Each number is 50 + 15 x the weight over its row's rms, rounded and kept within 0 to 99. Layers, rows and columns count from 0. The size before them is the row's rms in percent of the matrix's.

# k: layer 5 attention key, 768x768, rms 0.0188, rows 488-511, columns 0-47
# q: layer 5 attention query, 768x768, rms 0.0192, rows 489-511, columns 0-47
# v: layer 5 attention value, 768x768, rms 0.0146, rows 448-456, columns 0-47
# o: layer 5 attention output (transposed), 768x768, rms 0.0277, rows 448-455, columns 0-47
k488 105:36 56 38 25 41 47 50 60 46 53 33 35 48 39 38 23 54 33 58 51 55 61 46 55 51 57 58 65 50 34 55 74 60 51 61 53 66 24 52 50 30 34 61 64 69 41 29 66
q489 103:79 35 50 65 47 64 58 48 37 50 71 33 49 48 52 51 52 28 65 46 67 53 54 37 34 60 54 63 48 68 41 47 59 56 46 47 67 37 75 45 33 13 36 86 27 53 43 44
k489 097:61 55 57 50 75 45 68 56 48 57 46 47 59 49 33 28 39 39 61 51 41 33 65 52 63 44 55 72 50 59 56 59 60 50 42 46 45 58 47 38 28 49 51 40 00 39 58 33
q490 091:39 17 59 51 50 21 29 55 73 53 65 24 53 54 62 39 61 00 64 72 37 62 23 14 44 57 61 62 53 33 23 47 50 51 47 52 56 08 45 69 58 52 52 48 57 78 57 51
k490 101:45 64 57 40 57 68 30 24 47 48 64 52 56 58 66 43 36 37 32 59 57 66 60 49 44 42 44 48 63 48 70 64 39 75 49 54 49 34 51 55 60 68 38 32 47 68 99 65
q491 101:39 40 41 75 32 14 41 38 48 35 56 49 36 48 71 62 58 51 26 34 45 82 45 41 51 53 44 86 49 52 40 60 35 48 27 29 51 42 90 52 66 44 52 43 40 59 31 57
k491 105:54 39 40 58 35 09 49 67 49 41 31 71 64 32 64 34 54 53 33 67 72 49 45 40 51 48 42 56 62 64 64 36 69 57 66 43 45 39 37 62 44 35 64 65 50 45 50 60
q492 096:66 67 69 61 46 61 44 46 46 70 57 51 54 49 57 61 33 42 51 69 32 46 68 46 31 38 64 44 69 37 74 54 71 76 46 72 59 47 43 24 36 32 55 65 55 47 49 69
k492 105:39 41 24 48 99 67 41 35 48 37 60 32 39 55 50 32 45 53 39 74 58 53 57 57 27 45 52 68 57 42 51 66 58 59 64 30 57 36 64 47 43 40 59 18 53 68 43 62
q493 101:28 46 75 43 41 11 36 53 87 44 53 65 56 47 55 33 54 46 58 45 43 29 54 52 57 38 41 74 40 38 73 64 31 60 51 51 51 57 51 75 66 52 44 44 41 47 40 55
k493 101:59 22 40 49 59 32 47 55 61 19 55 50 70 63 52 50 77 07 72 58 57 66 54 41 47 33 37 63 31 51 33 50 35 33 56 69 69 46 19 68 56 53 55 52 42 48 67 56
q494 105:33 78 64 50 54 31 62 43 62 54 70 49 57 43 21 67 47 57 52 56 40 13 70 31 63 33 46 56 64 48 69 37 57 57 46 27 51 77 36 39 51 48 64 31 62 38 57 59
k494 104:43 51 54 52 70 52 51 70 49 37 51 50 52 76 47 53 37 46 58 40 46 33 50 46 38 78 60 62 47 48 45 33 51 46 44 52 65 53 40 31 48 50 47 44 54 61 39 42
q495 102:43 54 52 29 57 59 77 50 29 29 63 53 47 47 32 49 53 64 52 63 62 54 46 56 46 45 18 51 21 38 61 63 55 56 79 28 47 36 37 43 74 70 59 79 52 39 31 61
k495 111:33 44 62 48 31 74 69 46 54 28 42 53 40 56 30 38 42 53 54 28 45 37 48 66 71 47 39 30 62 50 39 58 55 42 57 35 34 37 68 35 50 61 26 65 31 50 49 73
q496 103:43 37 53 38 32 59 48 49 24 43 63 46 46 49 52 67 44 33 67 34 53 47 00 55 42 46 29 37 64 71 67 68 43 56 41 38 33 88 68 40 41 51 52 80 55 58 31 46
k496 098:47 50 30 56 38 57 42 51 31 43 55 57 53 42 23 48 47 46 53 56 69 64 37 41 59 44 36 13 67 39 61 48 45 17 68 50 32 55 49 71 49 69 09 46 33 61 57 51
q497 103:77 79 70 44 25 61 38 53 64 30 55 39 44 41 31 46 60 46 66 50 66 53 59 64 51 60 73 54 36 75 21 42 55 52 59 99 63 40 46 41 36 34 52 62 43 86 43 60
k497 106:77 52 54 47 60 31 43 51 63 37 43 61 30 52 59 28 41 66 45 69 13 77 71 30 39 21 62 60 46 55 53 56 38 53 62 40 36 32 65 58 37 60 69 32 35 41 49 70
q498 107:32 61 65 35 41 51 62 53 56 59 67 34 53 44 46 39 43 52 62 76 60 50 58 57 73 45 52 49 46 36 57 60 67 63 46 59 45 28 51 40 51 70 49 79 39 27 73 67
k498 118:46 38 62 35 17 05 53 43 47 44 65 55 63 52 43 15 33 67 69 26 35 48 63 56 30 30 40 48 40 58 44 65 26 57 55 62 53 44 67 45 51 53 60 69 25 52 43 56
q499 097:48 55 57 46 38 46 67 33 54 31 33 55 51 50 66 43 34 25 43 69 40 43 76 37 45 43 71 67 47 72 58 57 62 72 44 32 46 81 48 42 46 55 42 42 58 51 63 46
k499 104:54 67 29 56 61 48 65 50 45 45 24 31 39 55 52 69 39 49 50 68 38 38 57 51 37 35 78 44 59 34 37 45 70 61 73 66 53 50 60 53 50 36 54 33 52 60 57 52
q500 110:43 61 41 59 27 37 42 57 59 71 45 45 53 50 37 56 41 68 46 28 48 41 62 80 67 46 23 51 46 64 27 46 14 43 67 44 63 48 37 37 56 61 64 59 44 60 58 41
k500 109:55 38 46 50 25 46 73 59 64 25 49 37 56 74 74 23 57 71 67 47 54 40 36 42 25 50 52 54 80 34 30 39 38 30 42 42 55 38 48 76 32 55 25 77 54 77 68 51
q501 105:42 53 69 40 46 41 58 80 43 95 59 46 69 23 40 67 46 72 58 35 61 26 37 43 32 58 25 52 83 53 51 57 57 28 37 32 29 44 27 98 51 23 63 40 20 25 37 37
k501 105:41 75 56 54 52 37 47 47 53 59 41 57 53 21 42 50 60 54 52 46 56 43 64 52 71 51 17 49 53 56 47 54 53 28 43 72 54 58 48 77 44 59 52 38 00 43 65 43
q502 091:42 23 44 45 26 19 64 46 15 29 52 73 42 35 69 43 52 50 52 27 32 37 53 36 38 50 28 55 60 65 75 57 50 51 56 85 45 71 58 82 56 35 55 68 48 44 35 33
k502 091:21 61 45 26 67 45 49 63 59 62 49 60 65 25 46 49 55 49 55 59 52 45 51 19 59 54 13 39 60 35 44 42 65 39 67 47 34 55 42 76 54 58 48 45 07 32 67 63
q503 100:51 50 44 73 37 49 66 37 26 60 32 40 51 76 78 46 66 40 52 41 46 58 52 43 83 68 40 71 91 41 41 38 33 43 73 76 69 61 37 74 20 45 60 49 50 41 43 48
k503 099:40 59 42 33 85 39 55 45 32 30 65 55 75 54 69 62 48 50 26 35 37 50 47 24 78 37 32 54 42 33 42 43 38 54 47 69 50 63 33 46 64 38 38 32 04 62 77 57
q504 093:33 67 42 33 53 16 47 59 81 68 37 76 54 48 61 62 68 60 48 47 51 66 63 65 81 62 64 70 37 38 43 64 58 53 43 52 56 46 42 40 68 48 66 32 62 20 52 60
k504 097:65 75 46 60 36 48 42 47 56 36 53 49 52 64 40 43 61 74 37 40 64 75 43 41 45 38 57 61 10 76 47 17 30 36 58 42 74 33 45 67 12 23 36 46 86 62 73 55
q505 104:56 76 34 70 32 45 34 44 49 38 64 50 62 38 43 42 31 51 51 54 38 61 51 61 44 41 44 64 29 56 48 65 23 66 38 36 54 25 54 30 21 88 29 66 42 51 43 93
k505 115:66 29 58 41 37 35 57 77 32 47 48 75 74 00 26 52 64 40 59 43 38 60 66 83 55 70 38 55 44 52 71 44 47 65 58 68 60 33 31 57 63 46 66 65 48 53 62 53
q506 101:52 71 60 36 76 46 48 70 34 48 35 50 52 45 41 76 61 40 34 52 42 25 64 38 69 61 40 34 43 70 49 52 26 13 86 45 48 25 60 58 51 75 09 34 33 50 35 62
k506 108:37 63 47 39 71 57 56 62 48 46 33 40 26 32 40 32 51 44 54 68 51 37 26 40 48 49 03 55 87 56 54 57 57 46 67 76 25 51 39 57 36 45 50 29 23 59 52 55
q507 094:67 45 49 32 47 74 49 10 56 53 50 45 64 54 29 68 43 58 82 61 47 73 53 57 72 40 70 20 44 40 53 47 43 58 80 54 70 09 57 49 34 54 63 40 60 63 40 57
k507 100:77 60 51 65 43 43 56 57 55 43 58 42 29 59 50 30 58 20 44 48 67 52 39 40 37 53 56 49 27 45 42 61 35 58 70 50 42 28 46 26 48 50 34 43 99 75 45 46
q508 094:65 54 57 82 68 83 63 55 53 46 37 14 58 49 52 65 53 54 53 72 25 56 53 74 10 44 77 52 56 78 37 47 46 75 61 37 74 16 60 57 39 53 62 49 52 32 48 55
k508 100:55 29 62 61 60 61 84 41 65 57 59 76 47 42 42 42 53 62 75 29 60 56 76 57 42 38 61 53 51 68 74 74 47 67 20 57 52 63 44 42 68 39 56 84 61 48 61 53
q509 098:30 38 53 65 44 56 58 46 69 14 54 44 41 30 37 66 51 38 54 38 53 37 46 46 66 34 53 60 82 47 40 57 68 58 53 52 52 64 38 44 53 38 18 22 62 36 37 31
k509 097:53 62 50 17 60 24 63 61 47 47 39 57 64 51 59 61 48 35 45 44 56 30 57 59 62 66 26 51 63 61 57 74 65 62 51 55 53 35 36 55 66 56 23 23 36 21 77 54
q510 099:37 40 30 27 57 60 46 38 40 26 60 34 47 57 77 43 30 54 65 35 48 39 33 49 30 41 30 57 88 21 43 69 33 54 52 36 47 75 62 64 71 18 53 59 29 58 43 43
k510 100:43 59 59 40 52 70 63 51 59 35 19 52 49 48 40 65 55 52 33 36 66 29 18 26 56 45 48 12 63 42 60 54 55 27 46 53 23 51 50 67 57 55 50 52 03 30 47 46
q511 100:55 18 32 48 36 44 48 68 28 60 39 66 51 48 77 49 71 66 31 50 50 23 74 85 45 33 28 16 61 44 61 39 49 45 56 30 74 33 51 58 40 43 45 67 31 52 49 55
k511 100:54 37 45 39 41 39 48 66 34 57 51 25 69 45 83 51 52 48 52 45 78 16 29 54 26 35 21 38 71 50 47 74 34 49 64 49 46 60 44 62 54 47 81 69 54 51 61 56
v448 103:46 34 58 74 43 70 59 31 41 70 52 29 54 72 54 39 56 57 67 52 23 51 99 54 50 69 52 73 64 29 40 48 58 69 52 54 50 50 63 35 53 17 22 40 49 49 42 48
o448 108:57 60 37 55 42 64 30 86 59 31 66 80 30 34 36 46 56 37 44 47 33 23 38 48 53 23 56 54 76 77 42 52 53 50 57 53 44 75 62 34 60 60 64 51 63 54 60 44
v449 100:63 54 42 46 55 76 74 61 21 52 46 48 56 35 52 50 42 62 49 58 47 39 50 40 70 52 54 48 41 63 63 39 18 69 78 32 46 40 76 77 31 59 42 70 51 71 61 69
o449 102:50 43 51 41 42 38 64 44 56 49 56 50 73 86 20 35 35 57 42 49 59 41 46 49 48 40 60 31 52 48 46 29 16 36 42 86 50 46 68 38 55 50 48 60 35 45 62 36
v450 102:07 50 67 55 39 53 25 70 60 75 52 37 74 59 72 75 50 52 69 49 58 31 35 50 67 44 40 50 54 66 55 39 59 25 58 66 61 59 46 28 37 36 45 56 61 55 29 60
o450 106:77 63 48 69 19 64 59 20 46 18 40 51 34 37 35 43 69 37 37 45 33 49 23 26 59 52 53 61 46 84 42 25 44 29 36 20 39 68 66 70 56 23 22 47 62 55 35 24
v451 100:63 51 27 60 49 54 41 52 22 46 59 36 49 44 74 30 42 42 66 65 63 45 41 43 68 26 36 30 55 45 48 39 40 46 62 86 49 38 30 45 76 53 30 63 44 45 72 41
o451 100:31 49 67 26 43 61 53 39 50 48 66 66 65 39 32 53 61 45 41 71 64 52 55 71 65 90 55 57 41 46 44 73 33 83 09 45 97 71 68 65 60 62 64 25 63 72 40 50
v452 099:67 52 43 76 20 42 76 49 41 27 38 24 46 66 45 53 54 33 59 14 56 50 70 45 44 63 44 68 69 58 38 38 66 54 50 38 54 53 87 57 49 47 55 29 62 47 41 47
o452 098:59 47 59 74 68 48 60 48 08 68 82 30 81 46 59 62 43 53 62 61 37 39 50 51 61 55 61 46 41 52 59 70 78 67 58 53 41 49 54 72 61 66 27 53 35 70 50 34
v453 101:75 56 51 58 35 30 48 37 66 68 63 64 53 40 30 38 53 31 74 67 29 55 57 43 35 48 36 42 42 49 61 34 45 58 46 58 55 47 48 61 54 90 11 54 45 41 56 38
o453 111:53 41 52 64 64 48 35 46 59 53 51 47 45 54 55 53 25 70 47 63 61 53 49 52 65 53 60 54 53 56 59 18 70 53 29 32 51 77 60 65 43 50 52 56 26 55 57 66
v454 108:71 60 79 08 51 61 46 56 47 52 51 27 48 53 64 51 53 37 55 60 66 61 34 39 41 58 65 53 33 17 56 46 15 30 33 70 34 57 38 22 41 75 57 53 39 81 34 48
o454 107:61 59 49 63 34 32 49 40 21 27 31 49 68 73 35 30 55 35 61 53 33 40 23 31 45 37 44 35 75 49 41 71 59 40 46 34 42 68 69 50 65 37 63 29 41 52 47 54
v455 100:51 49 73 37 70 49 67 60 55 36 59 16 34 52 32 47 42 48 46 82 58 51 22 56 57 44 46 64 66 78 66 28 17 62 55 67 64 37 62 49 40 00 67 54 59 60 42 66
o455 104:49 48 51 52 67 76 52 44 33 72 77 36 67 65 43 42 26 48 62 61 36 46 35 68 27 68 46 37 53 62 44 74 54 42 46 48 36 43 57 49 78 36 62 28 62 39 61 23
v456 098:69 58 43 63 45 62 40 42 55 50 65 31 57 44 69 51 23 40 56 45 62 66 48 38 36 41 24 41 60 57 58 64 80 56 33 52 36 27 36 60 53 70 62 56 67 25 64 31